{"intermediate_size": 832, "hidden_act": "swiglu", "norm_place": "pre", "tie_word_embeddings": true, "batch_tokens": 262144, "dataset": "wikipedia_en"}
Each number is 500 + 50 x the weight over its row's rms, rounded and kept within 0 to 999. Layers, rows and columns count from 0. Numbers have three digits each. The size before them is the row's rms in percent of the matrix's.

# gate: layer 6 MLP gate, 832x320, rms 0.0953, rows 365-431, columns 256-319
# up: layer 6 MLP up, 832x320, rms 0.0979, rows 365-431, columns 256-319
# down: layer 6 MLP down (transposed), 832x320, rms 0.087, rows 365-430, columns 256-319
gate365 096:534443512476520535501449498451454522485501594511506425528626442482567422390494450549569473528363514551469566503545510469457552514447622528432540511550610501431531506527619535419485525572521550
up365 092:550495516491590531445598430502475585477433496501642497591413501560521499494520487441495484646510558511508480482531490568545504447473469507543537455415563503536547489521419555393418587531424481
down365 097:539439525497460496526507533512463523573516552518559495516538450502481504444451434497570416523517470544458525469481508530516522466575648553423497481546554541510510417469550524477401552527556407
gate366 101:426487523487535444459526356473463478539526498459526472511533537468427516566463491484471513522499515477501396451397386523462489373559494580575386444563489559619509514484591471456581480540473471
up366 105:576555418371405472487470537536497538402485452460424558527589529481479511516506527442474431582440504551535523609579490457471565424432541502499543537554489483433571495422452428551512477479484556
down366 110:506556492519472508510531564463445452461417563470523494460600407509454540565448468555558457581451508536508621466506527401480532556505456460543483481442435428565485527507520468517518483517483496
gate367 100:507379444482451512606519443497437479520450504557502541580478523522583580521494420453563584566494547459504547493519553530499445517411581451402586511447516499450565487549484509565586411536560417
up367 094:523444482488500478462471478484463563496567520465524490432528487564480502552564532508404503457432471416604557384432484491554515398507456541449495410473507439506560568505488486527516515521538579
down367 098:480478503583415510426540464501543500493560527580392493514509541509507490586513568413471491574582549522543616482501510429451568556510527495528429463508502426437481544487457484446496524514461585
gate368 106:436470423516556537488420459579450449489509460562483536527482535487578524442460459491579476495488477537553536520470482539541501564533589559494487432487567503546528463552511478512516544479514436
up368 108:502518434455575496498507487453543500574575545489496502442470524534485476457401529405542523524552543482537550498563478507545520473558490489405488544494537559427604572381407658511491462488459527
down368 109:506423458449526392569570441563467548544525537467562516483422517598450543516417649481405554592489498490514489429534509534481534534465457517494520499554557511446551521444460607531505517506550544
gate369 104:415536562468492601492415436540435475499437474523454481410524504513475487478457499442638539534446552526447521478436435573524460451492555430477532590443410392489431456533517481471530466422491524
up369 103:589496447480480562480439545443479594466479475482452446557442505495498439516516565487543453451495438479587473558588522530538500579523452455501529491498453608496507502504484605494550469576437485
down369 104:460393454424559536525500542430558518378479483505503518544578463479559465486427483573532400505533490555524523427481494467458536524537448452449438472509500583450392528458434568568524502446540493
gate370 101:498515447572602575464513490517518626472472525502439556508462422469514407496417463517460531554491513503473436488542507590574522505487507503409516538462477476604509554633548478520519523531547469
up370 099:454475514498600508536504537559510412464466427517427518474435448535487541556478487582461498498513428500414428510518478487545458511568487475546555516492472507381464489599506502544507541430469503
down370 101:560484410398495494464469532457446571489430463475560402574463461592448508514563519382531496526497508500502516485507471532534469402520592448503551534501537462430447631529545479532492572369510503
gate371 095:444497433514530503577522493455446477506530491533586496520573572555445495467439512542545505451550422520450564482605460500611565498454515526428479447466503403496499431479512512344505558515418566
up371 094:556579541468474394477483469504492492532547515512539482449401505514472578532507416387593566498474449511583547588400531527496560458430502602537420465354521543553477513497570420385515539522470472
down371 098:413463513538504418351497509458563519476421522452458475537486485460551494543489550405575469513441583538403503464510515561444459467519541422544526528580487550527531490541502464502419479469596479
gate372 105:435499522506506578441470464544434508477506515493507428433466493482471481483467443481534431447484517478518537555490566451502505458535460562523501496430495471481493444490492546457436501577549525
up372 101:638513432550527471480486382562536461381500547407450476522567468439489470516467406429475545529577517375527553527477562459500413502503522513457426516518609515553488478541631483530421558414445491
down372 103:503400512585449472525461453614408482509532535473506432525522502531504444528514475447464493494462500522560508425451459488539411624446508440476472446463527445488574461494558575501536510496446582
gate373 093:461460539502498533538508402576426516497545480503547485514459551505424442531502480625477406473462572486540559467532460604545546447451556436546559550452529441534517498425524515528470487458474616
up373 103:566504533555526526466409438527479443462471538523532497448420491515563517472444422453524520508508592531527560464537424525531522463451485540567530558501483435499594412518503499574439470501502495
down373 101:564419443531423507478505486525480498499486510469504507471429434474506534447468491576494384477422501461656560478398490467477518478525606471506494475576441518470483504491462478441566443522443523
gate374 098:451511494460588447454433515466513485493530351443413514535419512420380471564418470550479513403447574570425515482484485502546499392479522549510532548591424518509439501499483516438521506540462488
up374 096:515565510471517393554419495505478495536531497511429526544562526619541457500586420555537446491499499454535494585579445452454595401574501491566484591561517502496525437546548541493489471534522531
down374 094:488510580471514612501450422534482524431566447433537491515522467531584439457475524530433524500548558500459566601480501495491541485544533413528533524478569497494464428491445482481489525465534472
gate375 101:529411496382570471426409481431606562460480515413490514518499483567549556431467524496497499511488398487437472451468527473388563373457559496501467531495451487503493392520508522462535487498549609
up375 093:512458563505582573676420495406530567506460447571516522510567446487591475541492561505460479550508466430516523574600510368476490529492509444477501550541530508605534485488442482414540477522468482
down375 097:493530511589562471639528438497500525417434544575449450480478511541506479525474467474515422576548480370479599458526577455535447559544438496493598476610536535516541571451500451583486548473425416
gate376 101:486520465566506502518514516480529477478528476448450467558504543394500525530531490581492545535520456458465437457414571516493622498497553520570476443487485506487486486477491565389489470477404453
up376 110:538415624526505594496478527493530503489599495442381465452590539498417513562504468471452469538477476502542541498522489543581443533477574454563517434443512453491615550507487567500559558635552439
down376 080:496514547555500504380521540550511420473518471431427526510568469494549485480462564495489458587507481531518484488459459460535461543508455490556583455503429578455528512572447506564516642502481515
gate377 103:493483388526431455525487547460587490471480470512449505365415508527445527504549499532535552498534498532490511470464444563491448452462513503513563602487483497537359437561499482532540431571460526
up377 097:448485515457551395577553479526478591601435498516576475502437485514510487543451473405465438458498440470546435451458478543472463578518443464525491502551502553518539531480507423426449574559572498
down377 102:521466467535551574593522609628513496454502536531521576537524556457527478509503467502516466474553495492560533527506512548504542476458527515582530442469462541524484410499491459390564403346470434
gate378 100:474497566468431521506538423583503491469452477461460509583459480556448503473478525575586499525516459466522533524399450511590426472491456434520430563442446587516580549533444583488566577582494423
up378 108:454443531489452538536496562544463502495519429494629518487504461525521496531485529509520500452557524461538463472456586559494490485405491517550538544495600475481481488507478466468462470499432601
down378 104:494524561606526514501479484497510513474512481474638591390442464402612514470537441576554409536477411518486562595490493459530519472414473552550561526463477474505462549584427518580557513497516515
gate379 092:498474517515429576554539479489477603479465469496509544515527493456456483454441529457462532516545496410515561475509511562501526459397599521543505341501513529510476545529362501372456419467510470
up379 093:480482507474569434560439519584545469566469494598494604530555502321534592462558625502474485537594534543485473418437512529543533576530459448553524443432429491521521546572570463514441558468521611
down379 091:378443419448518425466446526583478543481576509536489539495570532422452542496517460509499448550518468543450504483494436555613597517375442512539470469549492539522576574597388519511483471386528439
gate380 089:483591443507418518466528582347466580561626537484568550469523507493499514491596510449477573415468469495516600485514462441434486649475544564445495549583528541493581472494536442553537492580497402
up380 089:549483450488471532479502627540437489456593571444603586553562521561519593504513515480455566540520504529448522553494425478525419607477474588522482653554457515488528602559614551483476481558507423
down380 085:541495477510471413422522500498428470510430427545439469641469427499538471498446519446552512550509480433480399511514441535516558518507476590514473493548451490436516445475487528446575482479389501
gate381 102:553526338482417505511469457559479453528510566528488512410496457498406472496477462541476525526550553547478472497482447582578477508532428545543575434534554494515487449489426477515431546525447534
up381 104:424432458601555504471469464384510485567458462514517540463555468499565473527566499442567572498456524503452547477484486555486456526527477541511533469501573537525525539553417367455515519539477454
down381 100:504470427398514373475479524479541532460559444476514575481448536424400517501522455457507522539469539596483579450569570408452505486378518510501485502518481531450553492514509483531473487538506466
gate382 101:438565422554530547523506463552453622490589456524470553516419537562444470572476374508452448437473511567378506459488544576497509461521562441431429535508467481484640452425513560446464529477466445
up382 099:466528517499594491506554540462611489516449464495508456479483492455581546572495510473573558509530409405464492570438406589520682565518454465598544549459437453462463576488482429385530515484518479
down382 103:479524522566529513431524443469495515459447484580446530416507521544558475466531476574521483482462485424500499515495470542518462459546453517485524522523455482502547574471451500495500523476411502
gate383 100:486518604490534471452507518534576538507481414508525642594467500500593416554372472513533489502552572580417456410495545533484516544541549534489414490522459588474490422585542520483534479602447519
up383 097:540494545480563484504554520509460591573428465450532549555536466484531325556446505454494527526521522506498385474519420515525467521550468428435480542586504410463522491421520511466490539473532509
down383 093:528497480424593566503499492475498466550482533426456492654500517511488525507499521417534439426429490455477480459567462499545510468478542491433459486497522551530535430490610621516558497451491366
gate384 104:427456548517478467519549560457520458481516501378487565540453556459594494501508565435601523548450574520503475446495540467552458492530517507565542537468418571509472551513622514435377493480385488
up384 102:515521568543503520517540606581497471504512572396490454472376517547543434425470393593572507521379526445576457577518587458544447380499560490482505504489506533468520494608486509508615457448508459
down384 105:428446493452553494583415531553526503476516539498512373531472420485544406498477605512461549497452504488552520501512487501550501419552565531521477444597465605470411472571537515580496437502495591
gate385 110:495465518483474501433445567535394559446436497512513563632642544497531470439543448459448431465500562472554513524461475487506432543553542594461518455502553496442426483556492494540617525485517546
up385 109:562493572486505419516514511487486520501515507490407520511538465444451504573463481542486479460546505553471581528528499490527502459502458488573482451449492491591475532529494494455443532546472498
down385 103:528528552493432492432570523527400503428433436446502447438469543594497567477443486556538417528542545478534474473500508475452541534411482446478446498438476520446507441493473482450575450490501482
gate386 099:519465558469565480539455415512515541448509367576560525501459478452489443542511537407518512436479423490433401362455549474541429512433505530479511377540458488513545494578514594491573388548521415
up386 098:421456481516471459512447523455486537459623361560536482524501445477524476508524513497572450474565492505497467411557586424451406533428606499457461471494397517561495513476533483575542488530478504
down386 096:451551499583468595438526565468534479565494449523507548427503421476545561414520513471515431457506453483475466552493565449474486489463491600432568463448521482580537452513465479555505509539584440
gate387 100:390535582475508493513474610448547555418520478438544490549493575475553528506591569410524539464585495528570543524512473443534494463395486444498496529540490425498430546504549557543553464514568492
up387 096:487507537439529491500525517507483502525464513495410467531529470510406496445458376495529507529489570410453537489465536489458412612419516499506480496481492484479525599430389536532478524485515408
down387 097:504476554487434481350629543486460473485465469476474556487440502485511557538477485519514586543466445590523564458496545399472494511411499455517545475383470538429465482458468530506525406550523451
gate388 099:550540431570462485433491505470478506534595440535536492468462508439484429533543473459441541467523540584486477576578451431601540489487479582524492570581565434438486422612399565459494420552440524
up388 100:587469541524564507514500483529491425535479599488504464460547516580430449501504471540532483476506505443531465544487481481523602494510487441581454446524348533603543511478468530455564524530539511
down388 098:479574385507457456467533578542568560492518507503465606505505481480557565449382474639526435498505495529494460491456581482432488474545568406410583495487545535417458415460461582559436561416433519
gate389 108:530510454522474444522455524591472409511528455518531532568437530416468434531494496641514549468421486514494468562513498540587456534421498509496513524435499452521527528493581473497548533509556503
up389 102:578488525499485504517509356508459445440490547485492491527517442550442573547440534524477510611470604608501505435390505525487432530499507545444591488572558442489468461550519583513494546538470533
down389 104:563464408475522499557556478465552448446529551420485499496606504494554585524456516422489419549521524543450509477470528500494495557518589512564509445558548547583461538501489581414473472403503473
gate390 102:472526496558454520563556505525593559580496494447532566563543456524543466591573527544486481601521554499493505528454564483575502480599463453503391522467396567463479431486529431436575485606546498
up390 102:537496503437468592484553480478579488544512490549482491511513591504470544419460538454368485468518555474544500514562510498533527520446477574505529507464561475515541543435432558490513518452528482
down390 103:482430532464467550594504542537426484536525389416468453437446507525438466522486414521399549466521493493453530516501599550537500508581540468468512520499460499438502528492440403462542497518531446
gate391 108:561471467490599498620458457482519562468508468465463555448517642488568607483436414451470550539412533609483485578508418490527544489430597478489559507623505430422497481516509497546522431540527481
up391 106:512534448498527502445500491500519553574505618505441553535481513522588477525475486497425568462416494499446508510454593440516473511537497512560524537473529526540530466603500478554558515394597448
down391 088:489455600464425465527461467590515517539527453488483373485475487497470529528425561466494502530412535505565451442589542532521485535469488524493490441591507400516490562493483534510538460595440460
gate392 097:491539567576505439480472522469500617481458406533494467502352504585426473478486447486485562426496509522527526449523510487463497535531458535495512496452533521539539500541485418474538522485451554
up392 099:459499508467618495531524502462503444509422471488548466446404526571535596599495447514507560443469562505479558563474500549555483531475480597558548475547594548502474591578431467502515415583540469
down392 102:526656439542591517460456406504536396547468529517430603441479509633544544545527494521424457481455510449569480442448461440463574580489591419500492460485536595498483484478519409529402497511413427
gate393 103:480588595497548506485481490599473519568455437504506502570535473471513424527528417552582523589458506415552465546494506601443537413538506504542489545454490549489502486535427528483556466487459461
up393 101:426456483471597483449485502542478569566471538503575459488350474531600508503570473441410546437592601477457551463461499508559417456572505454472449487498463507487506487480432516516431452525451530
down393 107:473519431591443580417460509543576580470570571481556540440542523487487554632495435497473549505491493531562502560519497489415481516571461542496499475478469451460589465507460487384501496545518472
gate394 102:581462468539542531567478608471470539519409410427450472450505409463564455541439518522442502515479495466454550460520448447555525529535525515524520470419439563519478528446598539543528451488436569
up394 104:461454413503442516467521504562433430507436515490552528494536506541510527448479561475520508442588477467518568483456472507465556453586556462492530449510592551599516574558497526453529529501454422
down394 100:447531504456546503570461487438454454482464521501468556538503548537501505536508529507479490439468538509574556556483453482434387538535562494387486560486541535393505530505495514515553497464492535
gate395 102:426445437497529431502389408538539530420571534556446460560443470561492507492503465490556540486497517567514551413529605484541542489483483455535468534472496493556531547543585461471483453528420493
up395 100:507468566531495494522499577479495454502537525475489618568586550511499556532500504543504547460525493540478604525528494493399500602468473464574486471499413491470638524590427574444423503525467542
down395 102:501465459460408506465483505498456555454555495488529559521499491471452491406430440533532493553491503598541529494396455532519652641539503551459551483462522419509560520591527453517489468547558486
gate396 103:537534445551529546400520430445469530421475444505442440458576496573480449547453436513509528469532451543464415507541497406531531472504509554495434486553466437579467493559505484554484415516445487
up396 104:432537529390537574492472493508484563560490602476499486520530473461556480575496459386510488553446552463520508518446490419480547442574493488509468426509459481477466498446494490506593483460534480
down396 107:566463534462478458495521457539508442447449488633505496522502429475623418537446496441565462546535461532493493574475608528481493491549497443507429507521550528439442448520511488497562567485548459
gate397 103:531503518539561392609574479424479498512503472368429414416451572516555529564485479459462514533440471519501393565572521435448538575564526429488422525507482480506466461474552531580511543477388555
up397 103:512409484446458426484498560465581448497438537417489499498466582517375457472606512551451397564470558539417523434539482544545497505462541544532584548479492454452493596452555517455568538385408557
down397 108:563517556488503474345554477479482556471469462506475671480440442508487455434406435461437482559555577508549537498418499561589496447494516464520471446484593531427485447471496486434517537426506541
gate398 100:495535514636519425485454458515509535436482513563543489440479455482480593478485494415524542498432541601433502485589522530503477339366496626536577460432460438547523533574500488477593565517506551
up398 094:533478466461496571628501454497468498470482461531544544566543415455477539499452460425499584468477475505598481553477481567483559475508439489515451602534442548509599536536551497537600528431480559
down398 097:475496463520594458569493404524485494509484477497594504496548554488479489543391482487530512389454541490409460527478510440487387519470564519511501553484452549382603568373482455520518454522526450
gate399 107:513545491465501479464482489551547505471569476473630545490475468404592480466483500452507494457534573478533492532536429560605491555522446513504477517519544417502490521551514549528577569527378449
up399 103:583412502422473559564511525495474473498565568488476428379550474507559403417533397539563413537502477430468413419473589432522446463480566459461529537453561521497475536478555458489535489513486419
down399 103:545412469469447549442518592528439510506571591556497407515480521411511482492557576553485504527578423503495426500473443547617516496503453438570491446508535493539524517476556513590440431568497480
gate400 102:409492478522542457505524429583443477435520533500491453492514411470539488472454423581501462570447500519501440614496458449524589503489447561519489543604510585484419504498522499473560484489577580
up400 103:524483535494526511478512466507521443499414484402598474497520469518565443463541496549495486505406544578420454511567523490467476499609558491516579412537478546527373479487442539479446565516562511
down400 105:541551466490475554518396437458461579485481525535584457485520507449466486427469511530522493470476462473513514559594437460493463485514517456554538404418424503531473537445456535435547499615523461
gate401 096:487571480496553488565530488495554473473404409512485478517468549531520503395508501516556447554539541462466432478571485501485612535460507556519546553537395396505504531615492482478541526482535472
up401 101:504498537525610509495418504537452483503545548404520519400556481501445481575523518515494525477492551398456512551444555489519521559531538486528392513509506426466430546394524425437511567552516543
down401 100:474456525588459457484526428573417410519433487565473455460512586616542634458480544543390545468431492520481508509623410559549577558458543482443459470525488525497542382496546545506482413517433521
gate402 103:462562525515529500506586533508638524458527425507503473529503525419433466516521475416518489482419482496575570526452475509497503433482490614557426498493533450473525539553560629618464503462431386
up402 106:559429533595476452451426504529531523557441515482611507495456474443472549497509552542474505491388501514525446504467519512523484611607530552567608468358506362554592457495492500500552504467554503
down402 111:395501421477454475365490547540468505486539551442563616499530471426507510462511442469448507453404489497487411592505430531523504552370527515501505516484540498525540496535496450403412509499520552
gate403 094:449575422515475393427462486451492508444473535489529435429524504428429568545544438436545480424483498416529518471517531520497448589596468520450450490501477501394374508489480495423552485502447387
up403 093:519474453549401391550499500490430418444484497438455480518499494508551477499450558458552510466531499457512497467536495569343548525548485473543452475540532568394543452465486574406447543489495463
down403 091:502497514414641574280463455496555589482527419530484453499411478446538494513486577468407431518469500590432519514401566495505528480483471460556558431536476501555518547509478515616516547569510544
gate404 092:426589560435475455482511543373467492431532461476558528538475508512572524447582500463456505536567451525563597452547557537491476537442545442469561524498397426513556505579449530411537523463447520
up404 095:518471501370474522473542523576532537511538431495482520517467526484574584520574545533471575555501487485444516480487486538498531552541494515523459513521494565538527505473493391402526450478344461
down404 093:484476540484500442652600602527534449487556535525613461518498461479494510498527517545606530484581533512492455489453422489479573597554474542488493539488443547562488517585436502448501495440479460
gate405 100:554445554483466477504513513499560524398442457495546512501457495557445589546505383421494467387563410604483486468548457572540460449490450474498392614459520588400539476447504485572471543439510537
up405 098:530491542525544494528477490479514513462546476539419430520500517495490473496616435505474503510461500515398586433485499444470525508476547534474565393478587524555550447446562341498499516512548507
down405 099:537449539510555559454525443600478531486444434506514431535516429461528497484460517500562410541461486419472446513496543435630431459564512556547481493516541549541529539517429480435467469413476502
gate406 109:497410511498475513466492506517502551476428566615481476560494503551489540513453442412491418493430435492468473415585450550473468509479464478525576522530462420570437519519499525479528516426568509
up406 103:456510509461681487510493546468493509450456531459488535516489577425505442594460475399520543446507513543479444472463490504403477399527456540464557523588513485424509600488532422487529516546428450
down406 103:511479603471546562380475487525517463449441476575514555529520504555612506442436480446522512440551473562447498485573505377440476473419561572551511459510541542572439487588494627425561470446477562
gate407 103:488519430496512492518550511506517563501520524579497362492471429470442519594531529508532364550516483551555456458484443482458570429492500470539405577590482419452504423521475545479422473442472392
up407 097:547468542360455530433441563555563522449542471564446482537400539431535550468378489488524555494611480513537468521504548474541470506562588450534520509439458530493567552521503489454455502416559512
down407 102:541518506468470485467527461561654536478512508571478372515494514505512443520507525470517453458454440563512460482436457492470543396473537492462443464542456471462421514557438414483449584538500389
gate408 109:559544493432561630464488459513480506478568499440466527509489487510498499501494524536488500553514413507469481555428552525418457499438463425466521543576566517465486549482477497469510567532593503
up408 108:515510508548427496490533477509620508503564481564519439522502569506504534570532497449472463472465490584540433524483497541561410449469512505452538479453521515486499460473406587553470515475508522
down408 108:564480553502512518395480504535460476500473432552436580428627491493429510518585558496489491466528549511535504438513431482525492548519530491481535491485437379478602478561427510534596532552442538
gate409 103:455561511512399492532635454342515376483479431481444540486469517498617529543488502488537576516458525517498544523495517518565487557556473508484529491413468453593513482496555444461482425472406549
up409 100:507520354414564493488495611462525503447468436474490469486434423468372610509466489468541436457498566534465544530436576495506460463522577466455607550595462522432466488537464595501387454494534540
down409 102:515497604551514478624466597517514498551526397479550430558534513468494513502449444482439528478459458413526478533494441541482478449546513521413597526504555494486570586618482545550605460591493479
gate410 090:523516512409489565452528531437550387491575485470503513526388568568464530527510454600542538562497419558477569441474527488446528535570520535459517497568646479555500492496577458506525437557481535
up410 090:559491445592437522482588496538477601468439479513507516569543442466558512535479538560482461435461384517457480584535446462608475465507419465579457468525475483554573469441480484411547530531485394
down410 094:432589457508491472399390519574456541468564482457474545524589461460522495414389455507519583478429543502501518503483475577491452518517594469549530481540429540568481527523473565510502462548505431
gate411 106:426519539579438548507526451576557576476516429615568440547442560535579474538616527541469517543333481459451470543492530505486545484454465544570525443535493554543483443494523523529445498472498490
up411 104:538467583443495445512436499577515480482445537569583540553537523520546460471527549560484484537444488589479455541597491477375534537446558445496478578622484518521493454470535484535463525627469489
down411 107:512540514455453541532431510534475443519523518539500407498576482530463523531513504422420423484535525489508395519514438492443508472502407482491540492576434476491452489411551530488409552556492419
gate412 103:483561440498576574557487540509446458519533479461563451511486554481571460513529511406505487581469441533499492491501430513569527491579529436533486560515524492511544441477505549444561554442493456
up412 106:530549485495478641466403436468483482559551547593419619555486559501451543515477421510530472523523526486450517589543506481483469522460447495465467534426451509468511509504464523453500465513536488
down412 103:540536440572468451542555494493558502560448509406518435491472505508496498480436509520386542516563551463433588532529541504507457471452439508436493393514495358543513494516391413466447438466438535
gate413 102:527504472536489506510533472498464510493482463617490502595485445485544519503538502514511611459460529490483475496572448513479567547431419493520473466481573459389526506527576512580425534507479564
up413 097:525555553488475471487455526491481579466482532593539432559504531560514521530632511530496426435527524572567509582489522467545439473443551521458497547496602514414591510560522446563507497413408528
down413 089:529536573500471537653533460476555559499543543600412445516552523529525494546559439523508462488514451464544511511445524479487477470539547500430521369574536491436450475530535518549378483438602493
gate414 106:484495477548556388523468489547439476468539508553513476439534482463499494572624531443494469492469479437536501475513500461469535568605387497576463493478472542532463392584431549408556525566613518
up414 098:412411580441421509534524382574463537541463512461515541539461468493475512518487427518506479531562497442400452452502465478547514435468521531467557509528485558529447475535529542393440520580438548
down414 095:469452401536512502580476519522586562397434486544458463501493530449490462481438558544508526546520454499510464634493441594535521524500520505505455480487502455519572600459531482542496532501502521
gate415 096:508452591436514442512516492515472552433519502489496445397468572517575506466509591522503479378510455468493501527467462463590504472497532607554466499572410454441584476492483515476520462390508397
up415 092:490591468495498514558482520522434505503583493442541566399497503457539542526571467521535510529455584566550368598436447578482424552511475496609567484451558578538519496503553602588400486516473579
down415 092:486489468532515508601529462422571510418530489532513485534522556529455514523485421422450546507513530524497439490522524451466432540573455504399495490477367511526513523550455541475486554505526425
gate416 095:582389574434546469501462527606512597471564470541419536409516572519570509526489410472541554554443428488527447477416508578495558560471533539423416441531444466479491474495363461576559584558505464
up416 095:606498478480586466482472551461538511569496473529569591509416501543512519477583441557521484466480516529504537490411532493494498472482525501489492535502448430388486540487512495453531504552535459
down416 097:397548548475523492518555484501467523513507500549509537535505554553495424525456466424471429530529387407569498555538509514504473516555455443479459482380397514539636505448522492581478530503550454
gate417 084:512566552513478519451514474451407490562443565494486646472529556454511447436457564536518483481482526535576559510500511643456475549499614460495565569646439497485477555484459525557490451568531514
up417 086:498523544536493445466501546479571445517450433493496553562554482465528509453592491523458403552462506492470466593483501483496452547547480515405550497589491461432431554590402500568423478470498506
down417 102:468492524562497470424514481547425459556494473495454557489430508470564524523496504510527566456430484494497578466452507563423472459549487478494507586656483487545415553462500526395488583505512468
gate418 112:419570523533501514481505530484514548505405520566528473576405443495521461468509561430522462511490522560528532407478501540529529546559508422577511463502493397468484543477469475641550577405457659
up418 108:525554597510487489592502441565575525473476529525573486549444468459482483549439478521523425427528500538412483519555550532530426488502538472554435519509466403416545508569508525558493395458496527
down418 104:594530489475480537463531527452541562495323507499449458475465463411501478500524515505501530475445492512511471411553423525478506624528519442531581500489490475417481491445467387542542461488420530
gate419 109:518455530492481516507515436517496454527472552545579433471590531566488464442442537514470531532578553544495510470542490503515560514555546474581482413469496501550455442490538557545445504554447521
up419 109:519450591488523492516479458540523510486508545487497473507574582503457480481488504476483447612545487466510422520520505465458590457535460490525430488494455452593465550472477497499578462553501424
down419 094:521438487480377551603496542505553416581486612447506512532523484546456470459459524628421447437504499469465559449513434443436518566458503479513556525524444556424425486483518543533497534464554523
gate420 101:409466510468509554481596470487474518506558545468452358448436510576491480451554529487493496558473522477417527467595515481588429480515535499579481514485464501505444473438500405422540480614468471
up420 097:475565477534493537569459459504430513565447463569494464469605548565511461508456511463444501467494513482547511540553438432464525479448493412596429441427412562528524603546440522562481549528452484
down420 095:548471554492514533478559485535510563415611531517483453514389488582576457468498450535529469558454407540509502461488507538525476553545500466444542555430556439503575502525468443475477466495480544
gate421 098:474449599560515494605576553574526491547499515472470479460568555486526483479503565497465593460465482436493490438438461524399507413421511533422596486494533568493529415446465476495536475523443368
up421 103:501465451549454473511447569575514559574536549590447474518505455474512455515458627528483485532452506567586465512527504496457497491358443473403506471470409485465464602575464442543534483502525506
down421 103:527476574474517527534616455545409504488516470401578565468466497523511464524454575475549609458459558451513504461464474475531489472519498508432494450535451506512424469451442478467423469462451521
gate422 105:461448500578496451459513462511502586490496463497549492459427556478479471487495454546493500459486398527546383388606438546659511417462506464513515494485407529518489511570444490438567577503455519
up422 108:502479455561528501491430585574467482528474521511445554598558492465581456617471564397527496543470521499503538441556476424518414610541625518573550565579496567449445442485575487433444484433479480
down422 111:495466396517475511426497444502508404476447534482523513577498426490522490558523570476484502576391503529498524397454453514498483402444484564538575504488508450589497563483466550471475477462470487
gate423 098:505530436408443528508516417521526539522480584565451432474580513462401494482482473410505577479574562583617580475489496488518584471584524487532559486482543528533435563518398590392445463469479533
up423 098:466539419507493482608464520465529543443502457553527511529499559504545514507463557405453558507543511556516419533473507407457527478521540441496523542510447502469465506427566530515397517431394544
down423 104:496480425510422404496506488539558497561509494498425463538542447502492511474497473477499473534472447542468624556478475473531501500553644459493531602481467499491478495472626453519422444524472546
gate424 107:444420478526473508452425489507526543561487512410519428503553492459587507495589549427509467489494481464466493446475475504375524500563450474535409513515567570500558479556485453504508564419551523
up424 104:458442532482500468538583466479436482476512465546346510516517517452441505500426494605563452512599550459534508503488497488416511477483563472468500509432438493568448641550517591475490521546510516
down424 102:482560542447535470505554577433473455485539430614483516572512521411428530613416381523526457514488509546487495554470440552500417514440630483479510500587419452419443491507477481625419506571436492
gate425 099:466581440500421524507428516555422554590535641387480482550524486448629522434542415571523586574469555552495450430484454542524499525478487562619577475450584459447438474505472560556417566498493376
up425 099:552488463494560485483517508525426412566517506456483405450549522512500516408533607449445504471538489424583582446580502403524512465449537511386500535487484526578510480486513464478411506576422457
down425 096:566526502484547531484501554512556461454549544393530522407462558493578557420585519532534517567470502665589503527406450522537428456475483417606445467489495436470473599471483479502501483551451410
gate426 096:412586457537497509527541541461448473476519567404550528545430583424518461502518472451560545542546461463464467561545567496441557537558531498496472526573499449441531526527418430439489593490545519
up426 096:483546479445459497504514465516465533522502545470602572489546501414467509454510516484521539476449555542530493514496538508426553601491596472508493535472527547391459439572532432563488463563452516
down426 099:504550500556533538506392464522536549494493556637569484460565436514495456499520508486411596515444536393560499499523567497555471496481480457552459516440429427470575470544519486577488507478474527
gate427 103:530499478538500502573456622589520486527498469499426449582521484545544542503515496481449454575559607530445482431398475481462526512613461499541382409526525555613447568645529494436529551451441551
up427 104:540503549436537496523498430494557497522448515543520469522427431489547574555540528537466478542458582520521443542353535383539475552534519440496444414521498517522421514472475500445526448521549533
down427 103:499440540600445456534391456564530534487509562493507472525506485399449547452455382577498495522526441471464465427464529393557443491490515454457533505496461605584428486497463559377532519463537447
gate428 096:507503541486530493522431533472488443455485551523549589406469524486495502555496446453480531500606491562470501496495487545418441482513500532478588459524534426426559502472499495563410502444580479
up428 091:554455513529368526465499563589482467535513503466482427480438553530439472455507521440540474453429478482501513536577437459413458456505580491537519452480539445376487542488573547511510446502600434
down428 092:528508519453495424422551551540453445505528548550463456488455469468591472529473455541480495571463483591440406495434494501346617481483468595541482457492536583513472462491467563490506452465527526
gate429 097:428580520512523513479422455514528548532558595626536583546429511565463469518491562450544524540486552545510578546532506438440539507413488507516507519536496465525448406443482490505418470537390414
up429 096:486435585493523567519614470532455473478464580486469397579484558555566555549544443415562494403640472550499446466460555536470454510449553503514522561466527527533501479536460465484524541501552424
down429 099:485441560421482478451437384488542462523559447444421397450407483551535500468489483494565467437550589490486572420458444526440419441484537439578465546485500428511454476524491539591441514437592456
gate430 101:493530426487519528443534475556645479464484510431475525566438523468529591472484551441450463505453452526652465485468464497538458550522447411405514422434497478475474485490488500461583531488568450
up430 098:516481454493461489412424475500445428516496554486535566534467525434608474494482556453520588510480616464567554514493538528439493550490566457477515451465595475437488511507484524537566548414497511
down430 098:510494451537506490429489475496429385543486528408462498512470557474495536468537564582625585487426531515515493431552481450516385519511444536442569398469573457524502479417572565578559514487470495
gate431 101:441447428451430453526521561557520472536497470599607527477586507469523483509482484514502517469467460469539433489534431533487451496489450505550511599527541456478564587464547528447493472492452484
up431 098:466588468604522420474458546525493560481475515515521508502525600437545573443444480438365462437446633411595494469536546535556502498564474514538453599522633446561532512462494417477470442546431516